Weights of a small transformer language model: tied embeddings.
Each number is 500 + 50 x the weight over its row's rms, rounded and kept within 0 to 999. Layers, rows and columns count from 0. Numbers have three digits each. The size before them is the row's rms in percent of the matrix's.

# layer 3 MLP down, 256x1280, rms 0.0691, rows 172-255, columns 640-799
101:465380452473443468596546505460526546452477487531453476497476473449504514447505491474473411471474541493482442544537549440581483451481527461540599461399466510481531570440479427524429480418606686526407482559465481512542472504525438446556514476480475572458506483519471549492532489547441491545499407548504477525486559504522543529295598577498611399488522383565508517504441404519430488498496476503519491584508472553464537407512502548435602574561608504456566502467483522466535439451489458
099:512398555437484565526437512550460584431545459581517514494498529530545524491433510570543485415422498456495476533555502539417577568555562500424467457540468558482545523511603414547467507584553452488670436482514537615457518498504460572545439504424470460568503509509498484554475508560516500477527476496532544490448410501522512443405504516469556529490532609587488466566416549490557599461525513505487509456408476511458553526562536471493498476552513533441534449443507478525537503543495534
101:531561575469545436538492481411523539481578512616550562540494543557569423501459536428527509487506479430469428538571485455422505540516413525468434567508527509436487500533503570537490503601528471474506546510472531477469508364512473553502499472571489524469511560525501534490515562585487515558536513414524458458547546510498383504455434520418457467510524374558466602572420480442505509516511481657532456521484505464452440474539578548385494520512551556535419440508507475532513548565540513
106:440525452571455527491504502521481501584400544536553652580583510484494455525539517519488468452494529419480463484504521452515546502435436509534494526507433474626489481576432552462578547577574444485478555566450518528474435565530537514637517498495525521506510491407508494427530538568533550475562435515456536467387434543550444435530533440470426453455450511456527413484498478581548676562493510566563542469443510455553509579518467480381461559563447565501416472548418556427529570481450533
097:536491502579503497576450434524497392486505522492486490530491568576487519518527474431580519486574458644479531533464496480525526467433432579554593471474475605522433510532570392450473525561543464540507463513553572428532463466486459529587499565495479531579482489569499520508529503567521485527477557563563560460428475488459564470432492519509601496439438625556464629486567686497460491396555535552436540476449456576507577562405509509459555456423483477569559481504498482425476547425497441
099:543602552540560429599521481472551536494534494624392448545506430523493502597477557484510555569518572520496480532486568456491465432578530447446515510478433562512502478563559566560521526581431522543417500499545555497509461467509556555484509490506507556516468508492457528441554480485534493466487511583522465551381455520486483455521478514470495445492516482476541594427530567413506519456529495565544468470563549541429527394487526544440553510572565563457490456539481440532460452517533561
101:560553525525451557460461508500534452499406582446516484452522599523493377528477479479481545465554489418469538473512447485470499509569421433542385541564473552551522400461685563508513465539474600432547486499406517456452458507446424466470603527527482512408488476558546560381554530519511495497487479508517456527323466485515456511336545529550529554508458544499550389556530531559536493516516546410516519442506509533589532561377504537484512454487492549460431498503414584477512514501548554
098:584538452564567479499486514472510464487490493659479537496514500543531506436615453499502579490566559522534521477498484592477484567573528529455553533546544467574497441567529468479549500527452560500519563477419503453507512497492489511536540496581537528475475489486574567495513492449533428484439516502583449572490434505509425471389495476498458572511538479456522553460534561490496611477537557554421532547434575514467501469584450562646498468501423463542505450539515487593445568517502442
100:549482344408495510468497440557507495503603545489569486534522533439530392439545520484485432475477497463478435479542531482554402501479514517441456538403502501568481527510546500435488414510455461537566530504560515441391554433484514453482524414470505593380513500540533509509532498448480535403439531513536419496543482453516519475593584508459503537636501531446499392369535466415603508503474418521550525517600473483451506522514476514564527446516558529585513531575494502512510529553506473
098:482471511500521492551557537476540525569524455458553550476441517447570505525575446458445517454460518424466453523439415442517554549398517462470502456514500523514451425487524472552483478457472458424451522516472493449466506544373451533519446550408487518501515499528531466567497455491545515447450518488520555588539501496443556536432562498480490441585478413574579486549442359536539472513518496497557442578534347505494581478533455413499483501441501462578455463540368507529527471460476505
103:568551549530515445598572491489373484493447506461484527488526526495427516540527561541494414478431545558409517495472589476504532443451507454462605577470640541566515502552555530539440498634548478520385476492511645554466438490468445577544567487503459446522450470499544540511522600607517427471552517564520400529455427470502488533437491514497531516519443604471541530519530525542534509488517615584509540566492492452453524479540475420531601549430601474490434463501628479495506437481469548
100:509485489464519474598446519471521570543430467426462495552460490478443513499500456507545521432473397461580472517580504582508571491407407589465475571499517364468501498515413560470509453476510397523602468478387484534493431499482554596413565554524487402548476493517485463508509514505515500531482566629517473466433512536553570456511564516413585434506466377467488479479535413536520472477438409399530528538478550524525479546502623495434346426480707501575546469481408516506508479569556504
103:475571489438472414457538590540325450526467500469432509478565528514496479512445545480478540576401531518521500438477472435513495526544486458457554546509535442475414498508489580571475452539437549475490452570419506519398433528532597379509549473552532580448504476568453519519467522524527512494495514452535505509547574461521483495476504487590530471491500487463562363486497454489544433476560571455508473527466513456475456500465471469465604485503355508438414429461618464572536501424507492
100:464563517562468454418491542422527501548529482482572489440559641495568467496501543500434465528549556415490404450473512463555589461488507416569541507538419463467495493452463484487514409489404546452489492513627565488550488494457463526616490500486500365585461472493416506460514500597483491484418487506525533457576585457555448492489435531461390557527500486499530514457478363486528565536514621454534463487517479484520453501561520487433533456466490462537465538476311474447498512444578468
099:544510557565511502479432534472571537464710498696495428444548538569464585539519583471497478472508479385538448438464439461444521538507471545449582507389506553469521410463403505515467484426501529545607500580503513449577521453554521512447450480645535435490399502475547533516475486528547437483492470578604560504545512495496405519449455477481413613467561610525470587486501449514576460527443544541544514487529549446514444543489465506561511480442428492609586558494509500570478587485527486
101:526502589637485480403437488503445495506561580581519502519409469479492473488522508399576457459514549414548484468511550495419445462509657483408449453577532539507450475504560553536486544532512530400503489519473562519584516464489484512484538466589484511495470490479549478501421546440504549444513506450463490440362512490491531502465543538584467481499520482459502509523487583524508546564434535496489500401543525495470404445462486420527544524519518506430479456402499418537536528511530489
096:561601453530473487516429414483502413528521499371541519493479579447447496486442462484512440492548556479476560532498468541540620514489382457484486504516511464519560527469530550454499526547488536551573519476488431543367417465492583530568514495424515466598531548554511468513492517437502489529475503538489481541569531511464536490590486454586408454531576515542485478552531651481568436464438430463556565522501555451525472394541465553558562549526583505474382453508479478509446576496512514
099:548623561445520537454489516455501381541355575457439511480485515472535554466514528478463538533359426445476481484476433488563545470464403514512601525470472506509572432586499586566444583564545481521555600551546437499542505441518470538487480522418510514599446486662435432555527518494498469471487486551421476495404438581480507476495434463463431487509528423543534576496544458469473588473519484652548535503570625475494506515556513540547603531435546524457473477468525479558476463492457499
101:527497620499502511578439511522564512524577548546516554448471472484448486435480625474503562556491509555548436520523481401534471472489492482600518593408497496539415467501514520485484508409453562548460470499510493516500502513359502505474488452573503515510524481524457528486438511493524498556518470416510507522542500458439483549461574519473482481561532523512496534443506562535575461515501463491478511489502572547491504514571465368498476509439631531465511453492653508423466488420484490
104:417476503504523561549451492436550455446401548534416513463577510640545442537467447531535483460517596376562540419509569411467543496512528486437372506587541527506547503579611520532604537628527476539496566542574584549546433453505476553555500577419509488603507505542549589467487492511529448466457537455476565600495402561543405466474547493530474513482510555443508471522475445469468530615451466465493508501555478497546501517496469500461620445560547518491578468466505390553567405538498525
102:545540546571519479495483568384509487449471498452420550538490431447499558487473558458553533473581514384516409487411481526454484438493450511495567513553452514462445519501573503500542468689464463468494510526409522466348526480471450514499457431435479478554489473488508484493441478540513583486453413517525455444431451509432547538360363528503464445502499578519582554478522438459543668546561453552544465474507423546540483529495502492469495481475576498491390460578381451532484624475586479
106:551553556470532516453493488412506503554455377462490553474534445508521516486502514488525431550567591534504504608483575477557582437498517407534631524483526498535545554491480410529545539534464488510414442510461428491583553445515488508533459476441511542428537510463445412588467508595467504567493475565469479562578560499435490493486507524508500510526476363556556564470531450457507518540513566501491474490486401441568478484560489580539455545407584574462481500552534363459530496467475494
099:522541459519437508517551426499362452551640505534485431413471572532614490462569485482572433459530515388513477520549532505495529524474485477494536490647463547458622526541461427459596603604553566533539546593495477529625585437545531561474484485501512429512444491461430392516459540404492497541562546596526479463548520529474554483524469491481483545514544436625464489523440460494443647414418448466405509492481592432510449501560504431384495550456502433477564460520658553455518565501441465
097:492569518546447591389489494410593463469550585557585656545511548500521531542479565540520507584546479371508528477506474598520451466470618555430476486499502426537531479476594495486550484454510425442419526427485507545513483538470510505499494532504509440589488493477458599514517468467528552496477476607517422481597475508480576546526533497544535608465475510546511581484516506450498417498460512504445589529553525490404593442490547495505480517470412502496473500516499564434502460455550591
102:624478505441483500412468589562525480551451456524512496584519562550512468398488411482478499522465572495508452424490526489454449422581536450461467555499615412528488425501468513501551538482422629464547519465492473524410527494543575584462567509393516488471500530487511549432560529453590497446474473515509497470368463522565406459505445514476452621467511515513502515513560542452528439486515486478484533454533535427429414517476489531562467450474496495397488458504417530472516525506487545
097:528424513499468550489423532500458516569598525624555557480523524498568406540452559455503496550539463448468373541478531566535561511529513494529392451452636452557391493523475494440536487534512478543519443416482465464471471555479520441448439522420455599533438523575444604412496485445512499463501450533494541489465465567543500528561555507545465565527514567481468411459470507507613433585442491476535510442494593445489451528494436525459538485524522446481497567505557511457538592528547437
098:492439512440525519540578527456502534451479531605532451549500565480513567526514483583430474492522512570483493456552539556585471528455491557442518504360442458511429448512375412478543572382427575514517548469560530536380556510531491510467531548399517651354461494510479560415477485612483521552484544542498430510513571513472517512555488447459486532461484507441428526502511479495442526465519528604526458478428442573485493499532542445452440487470511509500557507544535464533486614566467434
098:508431576559422443503536535425420576482423500436496543465501402551521459576541432410466451523542484496568646507492453474557491489593526522579573509434541520463558490509442437387488521446505569539509482536482440520678551480499538531557575597503465485543520533555483476407594560420445462516449516513524530470372557500516545475423473523508447470498557529480507422452454412456503451489423553550594553432489537513516476547454411433515538574457386489505426456545542508497547499499482479
099:485551537471487542471523478492614589506498469523432475472433492533413568546519457533517475515426494509509526548482366562528535572480457430556509530560523593513476478482469510500558470369503475469473549620581482476434529591558576477428479470491479487611468492509409514535529552512505439514536522532496531539583467482528508488497474498522556533539469435506461560503518539469556612480603492469449478529535441515447542448490528423426502499462441438489456542491494448443478459502463500
103:464462556467453517547518501504461462457462468472557559520525524524420488494502477570407475491395510441550552473488525422554531552450502590486414524546473525499505578546463491532580451531501480516506436612494441492508533465490529522448469550515511577497542488585538530549460519441529458488499469512457549494320471477535555536461531465476468537467527528535500466513460409483593405558487429388547531509443484528545533550537543545589538536478615532381572537333643513444533595540565481
099:514500432463516448524481488497484496446471424580535465513499482503479578493440564513430558487472525593474527495452535553517413522514602616481377486470505482429515516452483594442452461435474524506623474435438571438558557526484588543547500422434472411468497545447536522605457525503422414489565498497507478424489514471504418525391413496457402541452521530467464512563546584487531461495462583495511433507421542465513542455504539471568484457497500484512581465395481513424553489555513477
102:451431372508529445380482522509531551528500492540483571493531455469547532473480538557529538437441441481543531449549445446497466464436476450536455544463461476439492480430524442543486481386471482404471511472472489439442432526503541475547499552440519552428559514494429406509547545594498597482520518526442523573563568573476490474392572487524603457464531536414470483444440416451470414425546559551510463530483418532455494486425471526459576471480445496506567484573555427491453445481477484
099:525501466517472412354443486524566445517449475537500522489494519497488467515459481539494489477528462512496481472514387584537464453462445466552453443556391539460422365458451516463513508445433393578509524426493439549479486455493481497525437502449467395424498502496491505488455411536488481434536523479513481416517538442463452471470515499505469626493480582594431469542531428476479482563497482479493525512484491543454447496485490459388480494509420444537577499453573419503613579441555465
098:503434351386443471534552561499543534413572529512508506474593547567511501552460464494538495569391547529466579504475398488491445525522482510529446564432465461493442588491501474533550556308484525476490482438453385454575496620504481498530491549572518577463516510550471466444505565480487572486453456478447532576481465535500535533399445492504444468474529492447468597521546397532556339461468547434471485472526537494517513498495557621575496446499435490532491446428527529551557452527579535
100:599513412563472600517534508517530630417606464523375481486490514513437532525570447557476511460501529558593536474530545537578530531498369429450469569517480482546440546478497494567499464575438405509516552539486497481610542507505504461551422608500464499556505502538446494546485565489484519482461492664568461514558468505450527544603536461546373512566530449595533620426414562493472515485465490502540486506534497528482491580492530494476535522516582564595528428595494459475493515451518522
096:438491416456510491510484412457481484492513447480482475428483443526457548541528451580492511525485518434469625458507596537474558428515373536480594497397442494479639412495435415506510449430501477422455476523485544566532463483542502539549443437568506525541501518497565588494503543493442505481487510490517535527598498419576474488623480457543483363465474492552478499497409421520467522538486537469491519599443506470495423489303568532459484541558553529502488549502476518492485506453538542
101:469522474539502484598511465501482554538470517575510506571532591599547462470473516498453478510482477613473515451455455478426512488540468504512487480465452502536507543507512526524450432478569498572527511425487377453529470517437532473499511497517510616575563500469541608508458503587489510468509490459472522542441446497504479583316558530457488447558551460570526537555453485509536392532563462553568496518519467547485476444423494563513411559452565521526453477493417584500430499461550526
103:379436527543438561409449486570550554550487578566509529468417403451513522449506440517412501489584525568496548488529539495510494509569481602532479497426581423428470474506521473564547502467456527405452454477427507533430487517512506465333483410522472536472551501548534511463462409385486495556486451427471469508532533510500458520544548414513523492461465566423395458511437465562400427570521481494437510456509477467558460478457449440492435476461502499553580578525491532450544437508547465
098:527532561453535493440513520492529472518506433450553394551564602456468577555465452504521551443497500526520478464436444568531540513484499472545438452519466394499502538525498522453542448325532473441534441447517602438425500488491594471353493542554519484543579519419517472545472557524504500500509463462555432457403541522523549486442448485486530476575502515446436466457511637528475481428510469440434489536480441437475519582509438476506458482530599480576575477456420551498506537439559483
102:469381570463469447613518561545496507505458451478449532488516523479464483538572530642517456446464508428553527568545464556558548486463559448575456564500544483529601413529430512516445487622447509482466455517436573530496452504494485507457472503515503463544542492526540482444513502470491504425506528493434492488549500513517479508492534585486602426532563507487533528436515611548498492380440575552463456535501490452453462471528567396506527501536536483552509520540367433465512562511512488
102:512565661468485496482507538472480493529496481530528518526512448538463544559453418479493525485495520372499387500441511520497405509452521453473479469507421520501580535452501539468527489371528659529597453487446459504629434507508594521460575486443491595587525501429509479524519516430521446603511492403530475466453470549463467500459507570545518462457557554397523442522550483500492538525499450558573477520631489558563517463547571578628472476488617515499451515511496463577573581452494514
099:464537425489521452613525500494473462481424536394561455479472471513471537498538510411523553527476523512456553489443463521562583454450567496548557495458567518586582456502507523486549503558489588463500511486484493540534544529461466447538529459482508561573473489463522506567422478547459435452463629519528546485371484383486572498568425414468534532405498508605498527484485389560522637523456492456492497418482489512524439499477435462490511490510499542426571438551440553476554497494542517
096:522514451434488547528487517478613514520508525452486556430511472483634498464571539539512485436468397430501553453503437540455541525566509552576450442428531479435490466498540514579484472450520545422427471481436603465491553526517524428438536511496532475485538481539516423469478530517496491471538507481508449494410506540460430471437412474461525472446484577456490451461545470454490624412552497482498483492466509478545480454551496547502393537551501499503525472494429449556513503502527508
106:512474524439406537378481474494591526511457478520509562501465478498543623501444520586488494491606560458410379521420553511550473531475516507535533467522588485529560496416500531480452521549447528528529615449484644454362476514605423509481460520516490539456512492459508500512476492660476536471489500623570491425527494565506513481589530472495501454514472489505476545424541393438477565462456518511450434551475448418462492497515537537467541475546445633466448462522414512489512503518568472
108:570466554433425547452578485393505464467553541440520545433502457489493446454433377566508489420505481465466496438464485453549441370467593539574549449579624510430577426565416510504476508429501575531537517498466504499494514447550528403537515501473479463536464531437451427523445435534508504520527486532408519434546573489481568542509539496534503493457480482501471476407537404464512529401519518483498516487519504561460456495492541439518576472463476551557482584546442548488437442409477473
098:448404445492527520401447538447515491458537502472505413523435502472503476504492390484570544508479458472516525552454499534448507509478473449380446485430554488472488554556421523509537485374470481539514453468524405514611532534482461567474492545546504448443482529464432425519493537467527549531502572288417535417327518472484519532431513497580462600425481476391552539567471475516415437471541624469495385471498531491448553443545499495499484490534492554526562524481546524513520516526479466
101:489477440486447469442491535415571546478502455405421482474448523518653535528465506478492462483451508447533421542514500420432525432388476463528528464475525578411549519541391520508508544715498561512452454502478516589468487488568589488572421565557471452461522498467450419428355480600435555445505537556511424408596550483474616457608423470468422530578484474584522443521452345434496559485563524440513554473498531421517497464446490530536592484494465570491440488438371467502454495499563458
086:450474424468466507529503414491515436485602430558598481470465517511474409437501554525500461462502421531512421628480474487501448489532526465524580515485505527534427546468472435524451512402497563534499511499519609485482446415522614537492543468538536473556444462499438560479531561555512533482513572476434497564429530499574515509503561534489526463486534584399486463505478393683512477525564564604457487431552419494496499474530524483572474566522483511507432523555554606595501502505458477
098:498494548530500549589428438472423554503477598400508550483483486572469517428511523502479522559474511601438446523544472498502455461491479464575520507462550477495495558453506471499482488363459493568481483460415403484508489511410470526445454521614509563480499477501499477535547539455490526543476449399501426515362511489525577602389449515603495453540488435442528584449578439449466421504470521486468438399487540580474564462458491492546515529463517495497574587514583528412484522497514514
100:557409528463562478466558544550418502479568521584491568478544483530510567508525482584521596489565520529472467495407518513464462491464444477531436525523465487509455553507450484437535499532513443618554477501496393544512524453526561524493547450453517560528479493539435535635540562463559489528479514461517562497500511514461533455469566519429617547513540547564522456480523504453569458555471605497491575621463537565428523458408479522529428480482468484519416604615527453550502530540561500
094:626518496472592471543537517518542407555510422516562527547565469502374483420489471485519562473467539385488520489451503502429503488494476540478449477546437597521406444561452534499463486483503478483436599569517462524457370492431573449530428486556466517485503511577510511530479536577514472570509506530471442525517479494476498508407489558552490492436505515507519544509506502448460550508507499554458466562482430520463456560534599448384432436399591483459482472454508488580477382490498521
104:514528419434476516456458505437492408447433546592526591516527491423433561510499432408478495507458467521508506486466498426537578582613531431430486531449469509430481557427525424436525487595456536490600481539494547520395541511575477506491459522447510560565476530553502469460487522434456490462526525574528490521520527482464554562451505521543590429498447590526533508550460489553487472517460436540497453430550557494470423520455529470414424504553449488529526540526436502548559554520553509
101:442485446565558508504559453493539548535432413495566523530441487535567555554460482580436377509503518587392517429514375464501441542493458468531514470432560452454606440540565519461600433423478497521489483409534503499516436465610508497516437452437527557423524521501495527465480456458417524490468495519593539501586546524447466472486518509423457457516501399527511489469515478511530409468534381536493480579491550452605482525486404489501472549537456542477461515436352454548515418530479502
101:510581556450478604516504490432466535475473512501473528491453522536510493481432512551506555511561525435542505540497637472515471441524468554472569437553429520427482514419515395498545456510536561534474482527488470566490530517607467548500534483420505493560433498508505506465455493516507439625484521429438487517533482498525509497482507476401510441468444486492548459544485533437549517452485570485456498531476524521612511580488512512443500525459515510475514464497371472486552622503453523
103:442350435475441550479415514458543451468466539432446541513476437498485476411444475447451516491343577475481399497475492502448474438527533505517500455584438473454535532518481413463443557572527525421556511565520510415383544444430530498561485488472513454510518538490578406480508457501543447515512492385464522520471524474468512449390585515514573445543488539471610406585463441490530359482583471531461514535461435468495527477509470483531523554481487440472504521510481518488463510466490456
093:553692523601471501531463546536533467479540508548544493500496426444488546508511444502472498491387463443497528456481504502513568417384433523427496502456497529553417471552518445461492471569528472588496496427494408492462479532463534489493500431540509509511527527577507443434437512474460548489503469449470519519532513547402525513456508505523505605528497382547515527468470476499518483503471478441448442493485503551495514421474520484546487495451443530566525503437512430507580527497502570
099:453416534434554438474517466478508510495539462486413470469489499462400465545443490446563468517439382544480524538549512574502460546520474614500526545627496487497441594478541530473561511521493519617488525523600464511465470470442532584510483511486522455516539544478491553535434439472558565484441518455508551659458466508540543532434433509518530590514529679488530480515511593588477510503481544451468482455554454520492518595528574425550423491518460458409482510535612520534511484489498503
102:557398520521461528470473484487479517501500627552448497491433504538552513524541521449445549424506383459511462547560504517498553530567439468521556482495614552574481452462569501516414512411469584463549504535563626485639549489491497514501547475456510516491589481471504561470523513461408472497509540511417474527677513494607438574475648605455466428494394461582472562497482539517498543455492420521564497478498452496513498560524451451644434398453424400511465542575316468606499521505503454
098:535461590564445446513472472528533495538657518599491504425529566487583543517429530475478515508532523454514583493475452448556505533500470507503484472442425567572453548546480422554478594545454516536614428555544508563432556577464433539401427498521495458484435527408480534495532510598508495569518424604478573395382467470427405481683441508477490475491424536517469562483454500436443606457525519466568429501513589500484408504475517493488566434528445485418456536530569495468466523488476461
102:432626429475530539475554519556562535414388541542516486514413509508515530511489476457517475526463468506469479489434431556596411533577490595556476493533415509514452448520602485577525499457447392501486446430471511519449485530421522427526421498457522553447559539542482495455422430485495471451501501485494556461621424531513515482523426476554535472380459493570526644433594477503507627505576508406576499457481525488484441441536540491493543484517514477504481468505426510536531427506442511
098:506424463492435460378466472490484522502420434516492483475452424496485445575505447484504473446647462487485494483566474561454439509480553541495461445479533536508487469475517531537457513523491443538520571405542567536442471527576544434458512485512492401432464516478503468507463493479442601404540512448481448560565510490516528518563522492525488492579511510433533632529480479454534325508589488458446469415490455408505471425536558438449442505494492491420527501407376454538497488478516507
097:464467552469526379443529443420462410514466491623526521510505541545617480549453535477478464480650476473477483496474430512485528474576576526416496549489517492451470540422504462512528572359512527494436509427598494495481483529511503392477533359604492458475498498568514511512523429601471516547406399481439496612639522478464411420467460577476490455516494497527513451522505556575509496497570496453472532550497572492533481392509553430601497568539471488473486488440489550499516444502525523
091:479595431536439463532525530565507544500338497511465465482540452492433579501422430529551404527514482514541455405463571532506523478465464539516466582462478395430487468539459493504462513570523504501527518477546482506421456449493512555535508516436511562525541493493542528464538498497510499423497495561544476591611439509512390505557457566514507528460505461473510502492494492410520460466555450495409494580500525516551439458472514477366496483408475526489540518521392457549453533477502506
074:540451521359493526477517485539541545543633504539470501513540506712484513486541570509440478490450503450534442472512532489507426544539510520516464471528493519566499487525537521476453541493467538491508511549526489492630457471520484493411496570570539536391528424491508664489467463493490501462496456450477521491483492529467484503438487532553536513525508610490477608462477503542480473529514487511434510449490478475538455504488567529455524488506493497468470499494533530493540490502509481
104:489468531489515467471500577509489488500524536542513418568515510436494499516558590443560405465548554512507474451614548447528478558541520509551500443481405475445474550497450538543463426398430432488384461413500489506514497485520571496549458472577487580532468480486590539426510472473499422435551448416580515483626477498489483479433520545438437507473476469431565487475491526572521441494484430557509448505464483467508416445526548482522430539482598505564539559580478490669468556588495514
096:550543409532523592538501502549534464508421538489569518542494432535433630422468447500477500528545641462464482490404496453443428496481469523533668565478536504478561563535468500534561475412485561577542545562492481534463559529449485467599554533431498437433616521449516551569523483585476460506511612584605496549423529564559459532447450477493480491499461543549534550567555514476503636513592527506473497533520517478532485581524460525469539506432499531510549532422569448452520482475532479
107:469514424497520504518517518546411488533422604559445580504528473497628477521484475535524546493475524640552418448454623491517560515433422564413541525462420434391522520572499483494494468603493606467479415450479508460596533425559436410529541471465480602448488496485481457478506516549529519528469513537525516525429551522497480504405462543495436394550483499468556410490461457511568462468489562578497504540497559538524463532494546568452509559532492531506454437486491523483504515551509502
089:440440429504552549463565504499544519513314510540455498577466472478468457529531540523454489528459494415445538482471488564383537512535586521505528492538518510542454554545549505519401472487490490461452476540451452434557406504434508538429478562544487608397481523506476449509469474424551404473513538459497469519431423480460443576564543562454614485476497448335550594479553412520465429466524474486538533417603418478473514553457455465510448516597428404431476477496463494543461529423452514
100:525425436459476543402581497620538523497609452594512616497533482461553607566584569503501500548469462375516381488575477494484343464536676562497342504471402482448505514469513503487507478641528455556433499591522461494500503553515513535445496504678518431539527523495541504480544574536517569493528513439482540567411499521531517509473550532537489545493542484467445481476476589471476533546410596437542547457500533518528538521520444485575476576523565524450580533473438625473490445458461537
099:663485433437510403522457523452512378490549575494490539470460496474452456569561604426492480428512521533512555514493573554458496503542478543507416546463530603484496469497511512414521480472498413532502448390520420476396425452440461544524483395500494451497419486527443492473450469435520456469484578522587450395551503551512563546503557573523579620458541510472525452497539478504431555474546488458545578507462482516541524585432508546551474447517434361484522449502569487534530500469605466
092:540462454514501469418496491525376498483461496390488510484445546452510448516478413499456498488454527563467436575449490540556549429490450428476521460501455469488595521543399461503485512539484541506443520564471414502568485574491472556555486436537485375546393514437405510525544461555492472542476408588516562497574478520474469450456493536533517549495477465442502413517497443509533490481452450534484505564401404563455576525497520521488482466433444476524530449518502418417499535540515509
112:474558453461456491359400527496454552456590576456458467431471512407533535483611595482543481406471476591558508603475478439442464460553441517519482537495425419432432444469551436475505535402447465449533501455456371517517468496545534550419469536560431406479487480565496496453452432485534495530481557491413507489566496520501472447519503556532504557505434589460499516461516523695532395467467462517457516530546575489498530465519471450460517478484452498580436492458557740468481525441433482
097:475622498485552517552533479479482585439475381463558509558495568514476488479476476536454446533455522377528532559456510458485555475438440476523533428399555440528580412482450504514484486580565439498487520555523480553600514523535534485434416517468533503543559458578465549542459512508503481470487549516482483550541485447535412397581551511441490486471507455527482557573470539516531517513532561482381537524501467467521455512540527465573572484499532449441477502416595448557546480518394479
101:503492576476467441483433434479444482462475519433435532516456493567471489420494530523535510523523529485478520430479545486485544520477531518575578543508511547421517437498614532574507538455509619547484537453483519533499544464470544507498480440485442500562492509487405557465482476532544533420507484510565481511373465496558541509505425465524512431526470554608380595539454446462435586519470539490541466509484498466483514548495473486489537468476523509474489449550441501436434436520463512
099:517325491501453458507507488557395515423542547522570443475445542484560456592528560495493491423368447467511556554512490559523564486619407495577497506508515437500439473498507422534411538475556417541465505436484592471609483566464551550386553517568534504553493485533468471495481495355506413486487555532548461463604474523502585522616490453526524521551486316451498391533589663388546407464470405459521490513479575489504494419470448551528498467536421570516416539543466524398546490516490513
103:433584524513484548450624508487543577530447490533537512573500448573544582513495522555510476671502556471457499479432521481525507430494441559500585424553392558494553575509443591498525587420532423519383600558511457611590511557578446561454612612445486520514557522482438506532615517572539536529527576559510479472489489466371505456510476498491421482520508459579479474532498522553571468451546549467460466528529524496533510464500645560441552422546486560507448448480459485422530428507508527
103:548605526492567540537564512469419441485483476556377470449565516511592522499531500451440373517546565469449468538527475498459480439481480463485390611457547554482513452368523497485495468477410595462488558525528521400377550424434451492527436509579555459518516517475539389557551516567527469461450508442552405454536490436448464449511490453601596506436437482577527617426525500511410581525465500565549500497609450500498532497497404480535559462453460504534544472510588515519452491438415436
105:609524515555518534557460591464467479456453490405394555546468510496478487554547531566506537521583565544565505465494510595500434452463518524475405592510470569514517533425496541523409517506535497518574478472497528504554431491619531484619473530527487551503413498460528604500516540543507486482513509567400504614362460418475505501435510498506499492467437499585504515527536538489430517423466547420504533493527550460505495515483486471472356485483589495508580468440561374521492396464447546
094:529495478543457555471502492450459439467491553500580510513571516458459481557479493543446441465443369545517472443529481527441470642454479512485420501497436475456611378476442408556432504486493475545435550462503548482428544530477479415429538493525450418532497514464529413501492390432505548535486448441497463516545510487529410580511486537512450568506487474542470585529524478516402477480423401517539502511502468549469482413471435561504515475526418444528483503458325525607466435540490493
097:545503599488478501506429432508586388418529584437496528451459512498499589542498564491512620480558464644524458535434455526491518519516505459549535483501461652500495556511553459517524546706593434521470554536473583490381474415483457431540437498515531541559457474552544469473445509503539505496521553619399549494442523480507519567454463539392542440418469499563490612476497411483500716503602422522547500445471472498504546499497591446543566551525617487493553476537544485522517539528597494
096:500453412463554596493563479554468545494423551362439457464512513458506429454524454493609558494446373443534403493479496413533460481491485564541567541449485500525574467491610561421508465538501545537479422533529479476525519477460479425578510457447454376352577473485454389464494500556547479482529462482513501508461488502464492384405551622498448537501448465599535368447453393492529412461499482475599530534441444508518458399533504527480489545453493485479437484506419523493530602480453536
098:535592545524484550498477559450497488526604554534474492605444402474502508588474551368516429545471492513574585493530423506471516574437515558533616464441483561531539566502511461564535524441476505443500406532584478433526482474541440464470564424523494472496522485450451480538585488511505478521529607502512462463574502536473540482498488487478390534557496448411451454524515265498491485549555407499570517484526549479471529529555481506460502533495556471548511493514621517556575472454508542
105:474502492434438472525508544551585498418547492542461556427498495512480511508520538539510500448468547345516594449537478488493341504528461540472477546593455603527480491512550482462526364616517451443533479598528510514531591545470416550486508543539474516520397448488492461434517555531470455432472408553494517474416452546492536464598470476513536479466470549536511516554497532433565569497495453537480508496504538539491511469482477434570503541506542562529542486511481401510481521447530514
100:482561504552493469502502453533484423542544477567519581483494423555553509448502455507501492542586502596538597469483527497415537561558509480559485569549516561592469437544532539524544500581566523596481526626474529490530382492465522421583568472427469405514509476540469537459489453423512469500530507532506475511516521530559437534430494521499476479462518598476565529489552640452487558540483464459448538494478603515530512504511389586382558481528385517500589495567552476507500551502434485